{
  "n_layer": 15,
  "d_model": 768,
  "n_head": 6,
  "n_kv_head": 6,
  "head_dim": 128,
  "d_mlp": 3072,
  "vocab_size": 32000,
  "activation": "tanh_gelu",
  "norm": "layernorm",
  "norm_place": "pre",
  "norm_eps": 1e-05,
  "positions": "learned",
  "qk_norm": false,
  "attn_scale": 0.0884,
  "bias": "all",
  "tie_embeddings": true,
  "parallel_block": false,
  "init": "uniform",
  "init_std_qkv": 0.0181,
  "init_std_o": 0.00331,
  "init_std_up": 0.0181,
  "init_std_down": 0.00331,
  "optimizer": "adam_variant",
  "lr": 0.000369,
  "beta1": 0.95,
  "beta2": 0.95,
  "weight_decay": 0.38,
  "lr_head": 0.00465,
  "grad_clip": 1.0,
  "warmup_steps": 246,
  "schedule": "wsd",
  "decay_fraction": 0.807,
  "decay_shape": "linear",
  "final_lr_fraction": 0.0,
  "batch_tokens": 131072,
  "seq_len": 512,
  "doc_mask": false,
  "z_loss": 0.0001,
  "train_tokens": 1102000000,
  "steps": 8408,
  "dataset": "wikipedia_en"
}
Each number is 128 + 32 x the weight over its row's rms, rounded and kept within 0 to 255. Layers, rows and columns count from 0. Numbers have three digits each. The size before them is the row's rms in percent of the matrix's.

# down: layer 6 MLP down (transposed), 3072x768, rms 0.015, rows 2695-2721, columns 0-255
# up: layer 6 MLP up, 3072x768, rms 0.0174, rows 2696-2722, columns 0-255
down2695 090:128182065084122112157154098161146191071125187122101110110114122167124152107113137128107203151124155127118157172169164100066152156141173097096098127119107078125068123121156145156176101116125117188083142171124092101145212169127142118121103141127168127150133127152128191084152126120144106129188166182100086126164133099126157110071184155120120137161105151136119202093091110191120165149128114137138141146071165117116125121155148131103120126122136105131139183187081139088186077124120093098088135133115155067131166158093052132125117159138179119135164140142120162146036152148169135137172130124070153123149135143140170160124148138096134099107116147132131154120137133148099150090131119111141118109114087163124219127100099089109110085126130120147079088117156142166145159167108100
up2696 101:129073123077116140141133150140084101161168097132126120136116096119176132173095140150160105140129136157121136126161139171082111139112143209173102130137147140165126181165143052072132097178110171115131158162069154206129128158137172097179177161121124175196129218107123104085164151125080095090193085145123148126140135135185173124137127127146137102110099160125105147129092162082095044118112145139148143089180088160142093097126140170099128059161115127110080125135123137146124144144147093180111102116100135157131066151150072138076099107164139179142114168082120151087197163147169142148134127174110116144117111098142102107132112076132106114145136059105125178112153172121121096191168156142091162207131112157175107120073175151081187111162130146129144123111103138116167140133152122
down2696 097:151129131178092157145145161090165096109170120163074115170086106144109108078126135153095143154109128137093147135116113069138174093145119132112035110096151125143148190107166131202183116142098116110098119120173127084109124156115104078065167107140114177098137090091093089129077177062129178123108118085100152136118098153115127180102149160102112156193140134135127119138070178133167130089137110158158097155144155110146180151137101115108177141088134148206126119140117124116138192160095155123128144150168086137148161089104155141178124110148129088180115122105105133098187120109133204143111210089178111112077149096138106098084087106113153070186177098107096152130160070169117104141156158094146144109108151134122080160117096137077110124144111166090165089226208115213109100137154115
up2697 094:162130127142090118146168121123138157098113137122145160194118099163157130138106208059105157152114137128095090156168120139105122081200127130143100132127125123123099140149071120141114162104086132178149150136094137162135196134134097110105110065171163106151079077112120119148097104094129131121113104098113097156061149129125148111143115137156102161139103152157104083111095175105124078159115182104226158096155125140119090076073096146121135113162102077159090163163156128154143084119132144154141163086151098079167198100150148142121172134173123134145167126112145147149121105131160171127185143161079114074134154103139097109142100113122063130133075156127103120090172168081111152140137184132156119127139094157131134161101115169166094099106148136082096079124132127095183117098121094
down2697 095:168129154112158077134135182163175167140119161122182135128103160084094107117179125179145097120088086123123150122167159233105135122118117111101121043106105129102091109120098106121135143123121075166151104139154134135086148131138151159097205100134122114137137096183138145088129134190123099167139107094152111138139122123143126116115113124146131112192083082119108157137173054120159150122112130112125134154143097075129199159128090136125146119142150100166143141084072124173156159044181187082111098092106146128117165099121172141143143099134120095113105112059162115168123102157154200106141135138068089160162105126133151144103094168114120086095103165131115110170107171081086151100177118124137119204092093122083054119153171180095053094176168138159137128139140087128166089153124108
up2698 099:142074160104152112118130134110093103137075127105061082112129083131025070094110127165131129137107148161081120141097081180102193129091081131114083094127168144157100104101193092135180101098038131118150174176128104127128134131147091151171110118138140117104126183136144134065155115090091066095090135102121137115095118163110084140079127112099148131164088135096159222161092106091220125098142128061170152107134153122091155129138137145138165115126152058121182142063135126099102132129131101122115112192135115098161114129106136097142043149069185137119165119107106112129104180117084159096135130106120149163158114131143188083125093140128143130136142110090106107124059119157080088102111131091134170083134141120076140113181090053109120123181076148126069164111096153138147169127103158
down2698 101:121109139153089123121150093118149110169152152064115191188110156116155101086142110111089119148169115096146164171124127090132104165092145213181167129128134138149143153187092122097153110165108128089040075086143118040159164143098069159148157144091164064131106079134143090112118082105099186105091084142128188122080146142117182173129172135165089124119123127181125098238134197198150127114131097154142092120135128096105120123140144149135163099183119189091123157131105101134157120103113117138170106162140125093204116102112067155108148146128156119044087143128132157078124063145158137140107148147151175098109103116127108105092089137130145097046128194081182214092195115131137164145221079125120158086138139133111122100101142161107153173126130120074120159179109110105120109147150213
up2699 099:145121167130175092171154152109104137141140087107133130161077081147144110112121118103145128121182166108079198159161122124128182119170074169169138168164172187150183098115162108112137120113057094107171153172166132200092109142126107069174158169064160116125092195147176132102097167159078125093065095116128079080124109088165091142136092161151138123115130156146158139101066143198118095116132153160073102092123117193117167129123196116082167096144128107159195142157125131145108123119136106154122152191143142225118152112181132122074123198143099115130150178110163081163137117133136112171093147146096135133158147150091139156165114114150100115203081125140052192105104085115113170153173072114092091123122133112153183126136182172113145149154107083148142112172088122130126144175091102
down2699 100:111148108137176167100130068089153130188135173137055111106152133151144140112122131121109130099151109107100163093157171138157115157134132087106131144072113176133127097090106162108134140129136148064146107106172087179154101170146134171146170167148176118133116172119116091141144050114123169172188113078110064127117163058128160166168093081118119126140160184142077127147127139147092084157136136083089075154123125131091085152160155104101112118166106150075225124140125076155093095103143143079125092146159080122126177091144135060150141091122131143133111186120100149135178162158100123138091100138090132109120113095141111150214091148074150109174156074154127121126171074160122139143109119119075168139129165073064036124164143162081158085141100103136146081160127091161107154116085122
up2700 100:097129117107128119088126079109099147108169177124164097104154078100123059124138165112127121167148117136134180129142142133151142128150151143151162179139117152138138179136155156085151127117162139135146081159120106176077112139123134124168128107192043141085110109164121190095139147115191094090161137152097143074150139137121118133100153164053157144084139114179107151160094106147106138097167133139166167138083100120185147165140064035129109091074152118095139161147137153160118140081127140123155128169231141188124111150171083132175102103156116167105180110181105151134120079109160134190157159225054103138131109065083083106167131130132138189151136135196110183154093134071093151134154175139050196099115116172100149182169170064124142147154148153166165061158122182178160124149125148
down2700 098:183138166115087106187122113136121153108133077113089164151155158184091126140183094183118155134128098109108141163131082133094115100082115142097115139138118115171163096075120143091140107159128114173108148142142125093175146143120132091128142147096123108152125110141154126176113149198058154160132069141117148133115143077097049108154065078148088092105078131074144161160134124172118084164138155073160082107171154143115121130064101164166092113184137225151145182108136178106140153139103143144090114094112106120083130081120097130159125132107042085225167154145119089210129158134050158140126124108146202105131101177091207098153121076118129088137175131085106136140157087168114130135081164132154099184136132120145126096103115149107085116141139096133118176133188092131095137098123136
up2701 102:114126161141180195109170074119131178152065143115102103136157130070103129165149185157150123144176117115167129096088070085107156106166093151143142148065152104157181097060175090061153067195117103126161093075113079137155121166066123195124108180090079147096095132126121145080125153145114132125147125080085124113163164099193122135122149171090163135151141131167080140127095134074084113112180165135175127072069161121112106098164130137067163145108103151130083109073159129126188156091061134161082100152059121134154135136164105156154068147087090100133089056140162133128117120139122191134158157155130145191148117157156111072180132135147133109166155142100101149137112120117134150184068115108179129085153048121100161139119118064127085112082162133202115167168146161151144097146079125
down2701 113:171122200164162128101188157152099139093098136170109159137172137152144147121158117131121137159111123070096146135106166092184135113170116136175159120113149126088109117135144153147160159118172121119132139191073163185137135128116150131148110149157146133086141139112099152131108167119131137141136022126177147119146148152093083127130092131128144147146195151111146217113148130102072146145128131102131102119224154183151124083150103131162140120120095089141142138122127142138117150112170178137156112129059177141176177150148143115128059162119139111193097117125192155131145155177137181074126143140125072106127094145166166173120172157101151105150150168145146107162156153164091119120082150076124154087144102131174103129075125130133086105192120148210066133116149099121075078167113165
up2702 108:088143171106128151130173129100117180132138132084110157136131095137089139108113084069149109184114127096097102117124144133116194142162208136096172153141150144095089117105075162097187171118133151152105128158083151169134154150117135129162085109131135147159112128118099157133145137081173090083169077085068073124131132123172062138100066121109096153102085116121167172137163126125144107191126200140119136120124000192066074163112095138116115135131089060156169131122163156147122095145144131128083094100149078087175108105091138094139119134162119084108196123156160137109150137138117155163066161086197122118136113145179131106141151100118133089134122087160174162153178166100118133209158135122110138155162095218118108123100183152140152088117178110138149126166156148125098109102121132
down2702 110:094142158074163186158140126088147178130131143132097168059086103127162065140142200096148099098082168110092131086134134100112150159156162150114144129142151140000106142053122178117171160123160126122152113134115177124124071121114123102098150101146073099115124125072125160132097155164102107064145116136116129124144110165126178096160088148150143095162087093132087120108183077145133186177127150096108112126105102153055127088070135135130101090136111123152141128143157149115094137131082126088089142158133189119081142123080144115119123126110094177134142069047075138050122139176164148096133122144149063167131126180170131089140119154180135138115165109103118103120159106086151089153154139122143169150110102191139127114118164133053140128159107080185157166139118120092152168149087136
up2703 102:165061147149102087106132135077080131104068131099154145146111106141110099173166122148093104112118182090124119153148158134093112145130127114099181100088176173102174065109138173140131162100122133160164138097169101166097078140108147076140120154151170046112099209144200151116074161154132111085083085139110093113107196152181083133170118146214176089125089154150163168173105138083094132125098179136150104117128075144129124088126098132171099125116146225112137159156143110131162163086132129097126101117172099079174153111078112166093207169080139121182135161111127152107121100067082134138098179189131114069123182107115152111159088140141114162101104174138104114120103111128103116147060135107117095171185126092097156133158170108153132133125095109154154124074125100110152119132150106
down2703 106:163106154123064144120131117133025106104175107172043099175088114172172115122105116135162159122118159082166185130100111118155111127096104103130111077174126147161177096177130095127150167135095166132139123147156164169141153101103178123119092134170111052141158124121158120208187183083081123173110077120123146129149148127112118170110143061138154130204148092123131025115173127119114166157136153117141155108098140156158148130119108147179109208081153169118186109067101121126108117164100148119158164099165121133082107118164112131142163166166112072125090159121169117199131102127109059110168137090124206101125158094130111167189122093105149145074130096099153146171195099102148150148166117130102136111103180128122098071116136119129165142157059179139144074121116137110124136111128173
up2704 104:071127124075162134093169131065108129129136151154200116091120106122142158138079143092170143183133153151121185122073133146158091107170089131116064133137087143112159121132128136097115049093107080082213129131124184144067104154107179136137070059130145181142108114129144158094152123135109094141081085088076126141083213115100090101125105127072102114155112130134141134160130170144127083196112109084082100070182123190172152094087090122095127136118097154119112157130088139143115096054143115181210139132145156143119149199105085164190124102109113149140215088174093149151174139174155169130169110133136120111130070133098171179166097150118155147126140109082187187097141179117136061168151123105164172114175132095101084184104128084106127144148165128137122133171205137143115081104102109
down2704 101:112178112116116099125148104104139120078143129208114135124132136117128125150048122138074117123148120127128109097161072076160158102153198110161158054207089149161110133101204119139118122029091102100169124159178158112122138091077198102109189176138161151096103113118129100121097140129127124149131147101077186142138137100136162140130104139130134179111159139139183106093058127129152126164138159121184116103109112109096157094146109102131070074137127161123135115120126169086136113129099133151137149102135172132142119141139139131059116125165177175175114087100110147124091125075176077141065097123145168163167142110093112148087125126120166169067153110131140170091134099130108077135081115097139095101153184187102140103097112149168147121162116119134148149073153153056118101147160102
up2705 098:138141128149110118152135094125100119131188130098174169056156148106174152158119150164102128085142124093131152127087050159137126182105229057122144094114125144127102112126080058131141116113131082166153134088147102191102107146213115129183141131129168146180106138122140167096131119175142156109168120154145085111125078093128106073117068155139066150170048124107130153105135162093120069128128083158143140123113112168130166138118079118132098133103166070166135108092110071169135102159105103111103138148132153137146045091155144162107138096162081132079130135150091110147108165102156220130149174204132144148114157132165191114141107093100081177153158124135108151150090154088146110118129144052073164097135065163102153168067152150085121151167078081104144104108094075107130179156081124
down2705 094:102054163156136132154113082144088113143109177116106130148130102087130147111122189121156121091139129192060141085116180170166150162150148064146111123104115133125176109156144108058139091186164092108181117114164064099138211109102109100145102169136122077193202071120082095137133085108115158108154126153119109149123099152118144180117165124128092194100129121144224090162175149166114093090112140166149146169183154135134130119146132130123164135066133163155139134106123094104130155118142134129179054104202159092162108074161152078127109168119184152139167183136065129110081076101090103097120160195120113186148133110069119140117062166150145126131183131101125154163093076146188094174143123131157075114138120053116142099100125144154101155152188121158182174124117146185131134071116182
up2706 094:137134162071122132203096039079152168134091059105178145112099179083157090159159103065116071077118155120094167154073105172143110149138178150119148141130085119170107086156178154134140173103156142161122136147113178131111085125082084149112152160155167136100129203088142163091127127137095143157114155106146131179135155098090139124112081143187151131124093183099110103152146144118152115126092089141072133087172135109123133092125138193108159119150122126132100108085084192132140105110121098111177093175190151073111107127107110059097146133111152175091091098155098182123111156113144121138126222152083171073113149152083111139138088134130150105137128087194104114162122163141066122157140127067130125160145128162132146176118113086078174180162178183163152193077153119088064092147119148
down2706 085:129133081135141116157125142107143141073129142144161139104180146122182150127126120122184134093135102115105131116178098165115147169090096187077104078170191120088102148156080134100091129130088047134151143125138129111125136075127122175063126127141147123139138093160138098133173103163103108100085181132115153133133108099133055082086139137098102072097132080117095110127064138169126124104197161124143140157196100151021136146146122128130130084183135137180132119174174095132115159158111102126182159173164084192122092128154097125105167107102140109195103163119102140188102094113087170145144102108123121159091102112087136105130151128142131150162117163075180104090109139172126135144094196142099064122153132055125165110148125106131109142134108166047142091118165187139206164137135170
up2707 109:132115136183126100123147148143180106128139073217126152098064158102123156149111174132143120130096123155100102095112160127187129108151078117084141165159138110130167150096127093131143103056087132134142146136093175139152131173153131136102136099112172203186118137079138136112142161166118110177128083139101114180110178101087083144080089145140154138167123112178155138117149131157114157135116091155079101177231160163089059088138072147118128157059114101104190171109149084165150124080127098104088165111132146087119112079107187156130160194129170118143122150157115130126191131157093106135177141103132120120114135103116145144125069165082108125151101112104120162165111139127093047151132134085069159167128166158137191155147085124119066171139114124143128120102156133116147106065087086
down2707 104:143082097112150125097148096102133108158123153119166111173151141121158138156120206163067124117189103131128123124129151102142127140115165100174144165119136102162162080141129152143079123088141070123117161123117095110156153140159154162153151130136146130101112154097096130099153071133201067144105144139104087140108044084193040105107146145128091142153120108158074169055065148099142147118117199142143099167081086106104120107183176149133168179160130180139117160146064125108121106111136109070156137165166129119072091164169143112141110109150093073101140135115105149070092142119147166120123084129126100116141110182116114119121133135082135128083081152113183140056152145126083159076116176124106102137122097122159097139145119171130187100123158153104157121113070139132127203153116154
up2708 099:143139140150105093102118087088176131108159143113157158140166109117106169131133076140177103169112164161106205084151089084146129083144095119124152208140068126150123137113148098112141098123129114150172098068117110077156078147044184126105120090118188115124155134100133068125178140132132117161135088073116183119132152125128160120134079115130102126168158115172107143221175190099104143121154062110163110089131143116092195139151143077117065182134147124125163140060110125158124109129103177115114175108139123073122116096148053156114128127130159109198069106150189171123097116137140124118119075074128192083113165104147190150130169124104085115159138115091167117135148183129084114125126081103121184178139107143130165140163075112133145126133161061139136140174122100156131092142117125
down2708 094:119157206168126055150154145174118099115113126123131090066107103235180101091153105092147128124158120105164153139132103138096163084073088155095166193124146145150113084144148110116141116117061099112109159182076148107141135151158113126126120130106092137090152134118175100131141133129124154119137098136172150116110162103183119120192081145200160113113160113150128089133109121110167199123089146139160213113134143152143122199141123209117151159111110140102121103144127131101139187155102146143128155135092189114066166118090178160173162179133136096107145141099170141165153078129180149156099095181106144106109108083131078127094160157150168135124167166168142081169126166107179142105165086124160097143131185150097143208064143106140129122187118115121111110100127156140098089094125166
up2709 104:140129153192149122137158138138137119183111141107163210145170118076217084103171141141204095143141150130111150166110114131145158116140103104136179147130124123139141153131124106169107119139088089111122068100145052139131047120153119145137144134167172148103203098134136145172157112137106125116136091166198127117146156069219108064179087074143153145124116073079135144100109104003107118094118140104120140148181166146202098139085136166125149215158160170096128133066154019156207172128078134134138132106093108139150165103148089154069106147130064114190051135108140110107081108131134121101160141148149089123161116100134164152082163166167176132133083127086099081062122088123150113157154170160122123160138136132159168145144119112123089092099106063171145141106136141132170093142156142
down2709 104:072159142137095154183170126159148111171181148109115107133130160125144168097185120067147077061149183133088106059173151128162152113149102154115100100153164157171110144154100172125103121127093113106065076148144169129073154126140129166125112096140113134090134165129133136071143149096060133151134084135109171117139112149146119148094092115177101178108139190039099132157148191177140147134132118121062112086132149144110128124152137162169116206137118115145131063224166131124122060140107105092143096134180092138114121188111132145110073134127170162131051108111166075152124099132105141107133177081189162116096192155107161139159105180103126123101111107113185111133162111095131134099137131141083122133148129116170074145117116185148161081111163124095102135129129160107133106102140119
up2710 098:170132145111144040186083102123146111157130162136124120115111107135119092117099111126077132138114120116120141115118078140176159128140144154175119083123177142160077210117137094133110151144124158095114135096141025184145143134091154116148146094126080114095167097164149146140130126125163114149181115121176149102074118087174160048102092051146159144115152068096161098121122199099169149082119162098156181083127075163132144120145142080133138182139144108150110132097175107125088145082093132184162122169105069149174082080134090191116056120120155125144073134120064108084131120064154111127120159165182131126075120065169129150124196140093153128118104124126119139043139144138082089112170167160121095119138102102199156141140107085179115133096119046155085074181064164147128128117137197
down2710 097:158095127131099201110137128128145152153142147108163169095095147113161112099107102128060128140134117126144128079098123168126153109117182122182138152167083127110203144132082157130118157142103132193152082091107131099157059130144122154142128152123151149086171106112186115117121075100149158106109117111161128123140123173161128129107071145161153115120144120139131161088110144110157140119107107066126060098181177109137110146084093057143052193076120160179170170103055183110129097133182093120118108183110145146129105098077174153111127171097152129128113122117149125118168081171165131094175159072162109119110198081148153105102151093173108168077098145091163160110070094088158182138113117072124122088140132116114142184062078104126120091155092097139167100196134086159148136127157115
up2711 095:121111174103183152084149085122171103082126181062075147070087171191122100086043188143043136140122126185159114107114122131106161162115204174169102108124097159171050139100100140107188110096111116116113119089177115085134129135110091121141194138138123116126112140103132165098107091139169105129062137134097101139119149126157168121132068108121140131073109121132145085133119091107192110100102162100122162109130106134158168122200125089125128186123175117103035122116094059158114181119086135125125140223155160158148104106111123088197093110108144092182079156116087089149175131158142100121176174120115157167148165088106105087131159165097103100082153103176096159095073102150126115130130163129117140139088165170093190135107129122145152103169109119163147129187089144142157135109169203
down2711 089:093128048129095097112123101031161159114167143131115107137089175119167093199145067144196079110120125076148123130118112082109049196115185119196051168155065126100179104096155078095132118165138124105145076111179160158169172129090128170099121126143098109096079118083129116177122113143152125139185182155129153111178121142111150143160124095141168100090170109117100189134091134112097151173141153106110042171107155193134109128151141209155195080126134141199181243091131181079122188121186055100130107109138175171127093116133084153165074129161197170126105115158128154157140186104139166086108095115138147080099140102109155168138144158082163132122138136125082086180166102065124154093135110138069145094177130097156140146080118136167133098128101143119109175082180126097080129064116185
up2712 092:104067152185089081113158123078163107109079133117143117103123103115128127106090103134120129168082217158130134143119157153152105093119102098129105160121167129147174114089125124107159179155151081125181123088159155062149131101149183175111130094172132131152113217113159104138078109197097105086183108190136155148076146156132126093113108145105150076154109109144165120110145152153158057142160086151127144154171119121161126137144166132066119127118105140166096099177120140106121097081057122147137136128123152082157158150146082157109151072118175159103136137087125133130074121068110145104181137158137087088126112081129169183121155098168111106174166149161125166141159208065160111110111164107138144146114099099077185144150155104123114163191146108135127112136169133141152135128141132
down2712 090:084167129096138096170098087124117152186152111098163057155112057129107119136159103119129148047164135154106163212117106150137145143133125094129143167158115126111160147109163161112090139063106172157115080204144145133137052165153093103121186138119187131189155106146157197156180153102125059149130133083149103146139116136140178102062143106114161146042117114085155127142120133120130155095127100142096138144144156148167130107063102172164095147120132133128118056075097081167163123120152145142170178120137104133093061092152153109139092084138092128095114215121126160142100115115133087148177200097129125120161138105085096094097165198081090083096152114151105103148148098182131116131198096108137070116098177116168065104121174191098109142125066132180090148100133099079139160117121126
up2713 103:106164144192112147137069110122095126139131135135123147127142166170111141145156110078097115162136093122112149176121084208077149146108048082112090204132143104074107132168129129155147122070106141115121142119120141175146116131116117125103082110081128251138140126148140133103115160109127100103146118137144119113089144136159106091139158093110094125134121148093142135119096141115080132143125196190082102104124185135133135118139117173103107160129125080082168161120111160155150124053181070122145112068099152151135133140139100182156126161102150125150129142087090161185168165169081125119151089133223158103126140111090135174109068177092141115162165145124149103151112137099077076157112149145123177141188120112086119151142105172132121143106180083129179106143115121142121047130127124
down2713 100:086093103138140081091079072130139086084080162140163180138152142109123146118100153130083125103165130109194078115127162058167139121154195136084134123120138130125126102115112134106144143105148129172155168128195127145136133106090140149160188164115157072095108201161158110110125116109141125153107087122125119132141111132147135145071123119118147087133104087143127131154120135061141155142126069072134123173132086144095086132166135143114143136134098162075079094134146136188126053105172127133135152179177124106121102161190106127124119113094084104131122178125151131106067122056168146152152137142079198089160120097182121134099130180143109189149116143115090131109188116096195118095142144106129183112164159160158134163126141086143143098190116162195069125167093143112131143169091150
up2714 091:151145136164172078178106145077124160202100106083101107113087116098137084171146093128185135175194156142059155160150069136131176143142120138118086179116146133110089109153116148148094207127102141104139133159119179155099117159160139105113129089131053157175105171110127107137125154177175082127078130087138147151147135145138068083112069116158138106139130161100093151116142109179117061107157119155176134095159159117104161144155083124170128132188109156114112121087140134089142198131099116137158131154110111144207148134158097161157119183148047109142148149165160128104096050065102122093107046137166163115103146160120153131138126113137160108113128122074140136119152135123096135102135097119153184140121157108070104142180177151095148102086155154123097096121144119120095186154031087
down2714 089:116040070123103119153158147160128129146100184116133125142101139169088166125158127097101068123146140143190090122147157125166097183125168067139108148077087137181119073104144115122131078102150153087153196121083109131108118190164099137091059140118146120173143128129109163066144114108150161164139117144103111127137078086096127136128162168105131113125167085158168160124089166088049138186087154111113098156093098119085045097110117106113129131134125108129147142163060123152093139118156112130142085102116150116142092156129129101112121092145180093117041095097099136129123223106188097140125134123165120137131154121129077110143158156096141148130061133133105155110133182121135106129077139170087150154139160147144075162037170169127119171124106122154097160125167102183098148078117093
up2715 099:140127124080153127098160141107127114172140104169057078127122087093134135171126154079171142163154120130124174118140151136172077132096176122130128181109103174100187122072043096118135131148097190128145091169114120141163076132126128178162106116148088130126152093095088114137094144113114122128148140153141083136112105114165114104119158112163169135178152112122148114085119126157122140081150153096155125168149132136157100117080106105115114140123138152091180126130181102117095104117109146181123170157112106123151100129153055139140134147096138097099161138118157101156139158072078102158055104133095170160169133127153153147136119120145177210155107108126139129067149140125123111184147096116137159066165154113138125109083124110116141136184145125130123131133144102170036089143091143
down2715 098:127116095106132092160159152121149124133098115127122185104151166116115175110115153170126165118068088116113140176168070141057123141124172091059133135195090117128054107163134147166124116148137180166180139118146130156160172106169156150229133087146129189105108094136165177115089187185100166086141140168151076122173077121153145138117209148096133184116137096111089208192108107147162162130173135128170100106129086113171080137150112154059192122111113124077028115098194107087156168156078171114118133162176070162145123105126086119115159106175119081128102142129125157104136148080140159146115133104103148158078111069122107119077142108042092135112160151135128112150118180121164126112132089163090119172129083169060135139118165114054152087154130099138141071152096146144154125162108093
up2716 106:043123124161148114124168159158088137152169143184161166139079170092128068091079135116072140151125139114105112119119147117153157158141135123117122140092196145104157145109107166159118179118126127173154099134184134143079095144146169212104101133130104099170125141139157154133111162162098138127122151098151128137046162042173117104116070106190144145125148169110181100133138095093085140154181109125093155115110091146180135180118071144172179145177121032132077146121153127112132134108141100143207083150166099067192088136129111183073183110103142158191103131094090136120131079082120122182098150232123117139157094125101116090056162112137135116085104151152124106104151147092078126124124171137146133141144094114152161152168129110124124144112155165103174156115095134108131094101094148
down2716 109:114161068193051119179129141090122081145150140134096136168120086149200143151124121075123043182181140123153104188159094093110110134155125062135103088137125163218158136090177139112108114132106050102119087178097115118149085110122086110139143118137142141188077138105094117119158069073072096100146216105165111152115130097106112080168130075133166091146142133112122134129098132104121088135183128173126119110092113077072220143126128146154149099085142146100198070131152135155131130055136092167117187149138115138176097150139113168110109128113168139172109135110119143144169144152065146147093140131102168160124138086097129147104092109134150141140131140123167156139198100081147143174187100107142137140158147096084145109116137139161131138113137102132182147132140184142120108158088190
up2717 102:142130114153150136147082145089137107155158116071120127085162079096149125168184098161084106141136144107162134163062082207108140127120154093150192090073073080156152173155177141128209050133135111101142113178144049147103102146110168130200152137172125087158148162088107128097158151117125098160117068106133172119099204126211112138178154112124135099059123142141078181181181192168111147054168100071161169087158106148127088147166138139141139170125136096094139089084142130121117149082134159114191099160173105140117142125094126116185117134183134137151087076157181127196122077102108151161150146215122120093112144119102132115185126194115157139110182086179072141131096103133100122137160154092156169108224116128118095188166087109071079084134151114187163113127093125149192098151124138
down2717 105:079159146094105147111148116144146110143135139158171175128068061082149166140127134102153080093123111214100120068186176158101124138141161089127097125146084111167169063115130144160136163121183079118168146116130150165182109140132128149149142172174132123193178114254098076158134140174067109172076007089129187112118166079142134137039134173158135133150068135154121116110187124159131131187107188146117151137126110155090161054109075150128085132155117032103051132144149108135176161151115124154137126162144158077115144125099117135067102118093075092123178147128154158115082155147115115087105126112146168121113158178043166148129084127149069145171121127124066095109116151097147056120153095165136093216066109079050154159132136136064120110177138103101138147127174111154077087078099140
up2718 105:130174134131150108119138123150066172126115138210113110155110115200122109088137130141076146141118133102114177122148152111148106137124164180161144146077166081167136118098129126019155127148132161143119077074147100062136156138121172120070101059171020158135099142149168155063135135159113090145162152090119092147091087123171161118110160118183113176120094163137141175154149141107108123114182123130055150105113038123151181142130139092147112210117119136113050098137104129130167088100103142118115150162122137177138127117132087121142090132102160137129143161085123132132095192126128145119114172199101096112110140149130097099130107146075146136073134113112189130052169104141111152126120133152072146151150105164099161200123108147122084151044132140122175104110136174163171135162153175
down2718 105:140100149082103123140138120129100123141119137115056137120088103110126153073134104122122148119145081141170121092124087076108085129101171139143145141180120140099127097095125099196130113093163074134131099145115104143122169088116139074089139150085164179168143134173129110160128121104126143146150155122149103138179182094063137120111156143081167158166089162080113161130202109125192133201145121092131115090135110170107169116126111153100120136154141075091191107147108079099102140122130131094110096135092138065112168182115110104086170120170110117148122128114147068155096131167094155108099131100135177140102115150143183183102115134119174149071121155147174053202086165065155123168112142081139145095149154038137157101165174152110149092129163199151129169103083082128124142084072154
up2719 103:163128105122093121159131104151089151131171150120160137094103131091143148134116130106140156172157134094116114184090106148128134125120134210096093104123097057104160163059148077145068069087088138139116131037123146123103185131100130146161140071169118163132178117131085183089146163121149150090100118086185120171139134120137140156152157084139148173150155147121145123165124208127163144116103190155163124147129160105163126124183160139160171162078109141123125152101102072150139154130137144142126069173133124159198114123145081146130117152067121099154120178136123126145158169170127144110189123122182134061134061150142211169130109148132157102097121132121132090100103216195103168089113073083134077167100088076170106147088133116138088144183181100129188147157170096094086078107079079
down2719 100:145144163113139174111098097153135125168107112110139142111100167117155139105146106135114121186145146098111184169141111167141115117097144130128124169129142124109099128130147116130048135093140133087132132105151090125194112156162153112120128133159084115095155126106176113151130120150097101108152131110170157141159169171088084136149143035152094077133137147135194074145156102141115091112178187144138097173118136113181134158100153138144187115128110183103123111120112123144103113169100179106111102117195167162120108104115188179171142105123096153125083118139094155163058113172048088087099116108140097090145122153146131131095066119142148136102185091089111196148101095215085169167127136122092152159130073070116130159151151147167107101181082084038174150128108157103098152194147141
up2720 098:081087096180109149113147169150134117134131145126040128079156115061101094170125064140080094147155120117095117135108172145105143113198173108121129106143160135126111185122200062139140146118087120114115137138104051127124137142169105136170094120164172090081187150115184156141117104154116111108117146120138144178156153144100074090163153084089143173142089069145161134138121187106106117070109151110124123153134202143166108075156157117162073203129144141109088034121136125118088105102088200121138113147077140175192095057198142157103089119112103165127079116085089167111178105126165217107164154133100142168108160077188103142071171091147085133084157140108133169135151133052178114073091077114126184119118083118121122144178176087077087140096184159138122096134109162143096113155102151
down2720 106:085080244141096121158162139124170141124181110112138112115111114144126103127127140123181154136137131130115121168095146138139132105086172101119192075072094156120100149167095232082132103134104123175142168082091133116066163103114169169093133153086123165134138152175158072167158129117143140110080101098104159118083152193168144161168166135118163159093153093068153138131090135106113130098127120178096177106186145144098089103110106118094164125129104119101096128156098101093131127100141112180090113160185093143103121080150136181094139142168126088134124169126146135154139086121179092120127122155120144100121112111105118174096127179127125192115080149203143112158085103135146092078105145114163127165102119151093175138091176089162063094200137153083157157085180125143157095138182087
up2721 098:109121189137098144157150089110094123115154134071162206094144123134156134078163082121163148109082100086141118080131089149175110104072132103172097174102102141127126109165074116157088113132132149196168105116061141124113139135119160169138124163119167177131197122151138122143201161116113154091131114140152166117120068148187153162112070125105103115146130187110146111190138091085154157047205105085149144175139094175178128165144105159158067104119159122039135136138174115160101139104124174160170174153133127104081126120146148105127100124158114105078122109181129153131134142109085117129175135103085144092167157153129172151106124123044174108061122121197156117127061088130126118120138133143145148138148137143136107198109125161117056157185127106093128107178109162107088150177056132
down2721 087:062151174145171106124164162110150096111112188116095117132158170129092183123126129105186123140109097107105105100131075089120117175193093127106138131122121136134141113125143126095134155069151112098095085149148135107056133152101133158175170098081138134156109189171093105088110101072151098118118173097148120140110134092086146089131161109121127165127153123102154089080100152157108086084092094175123170150084148066078111140118106153097104105130093138163163116178200120063097138117199117045139142114167119167230126133104119149114108054128128154092153122097193067112090159172133121135148134126143133109108156152050152107085059162128058081159115148161106076144136162103141119122165092161142127178122073123107107127135147135089146055163057118150120101085172166127119158118108062
up2722 098:095134111192142073096097089065115125118092075103062113145112154123148144144184081160158065134064145145084146136092209103079102159133153119129130107080113177132142113114141138105104153083148075162168157163138065140133124124188145098094147086142133086175157084104124149055078135109156111155079154139170128109051150129131121104078086122131081115137092115125121125113107158138180101128098119059093133160176146122138169145099122132108168116103094106127100102133155137146094120115099135147083131112116159123238088125090104132118134177087109139134146094155130147131153157119141159115154111114161169113118184175116143112135118141136089131118155140151130145163133164127139059161073125143147121186119146182119193139120115106169114144185141112173117162049179156122188123133047095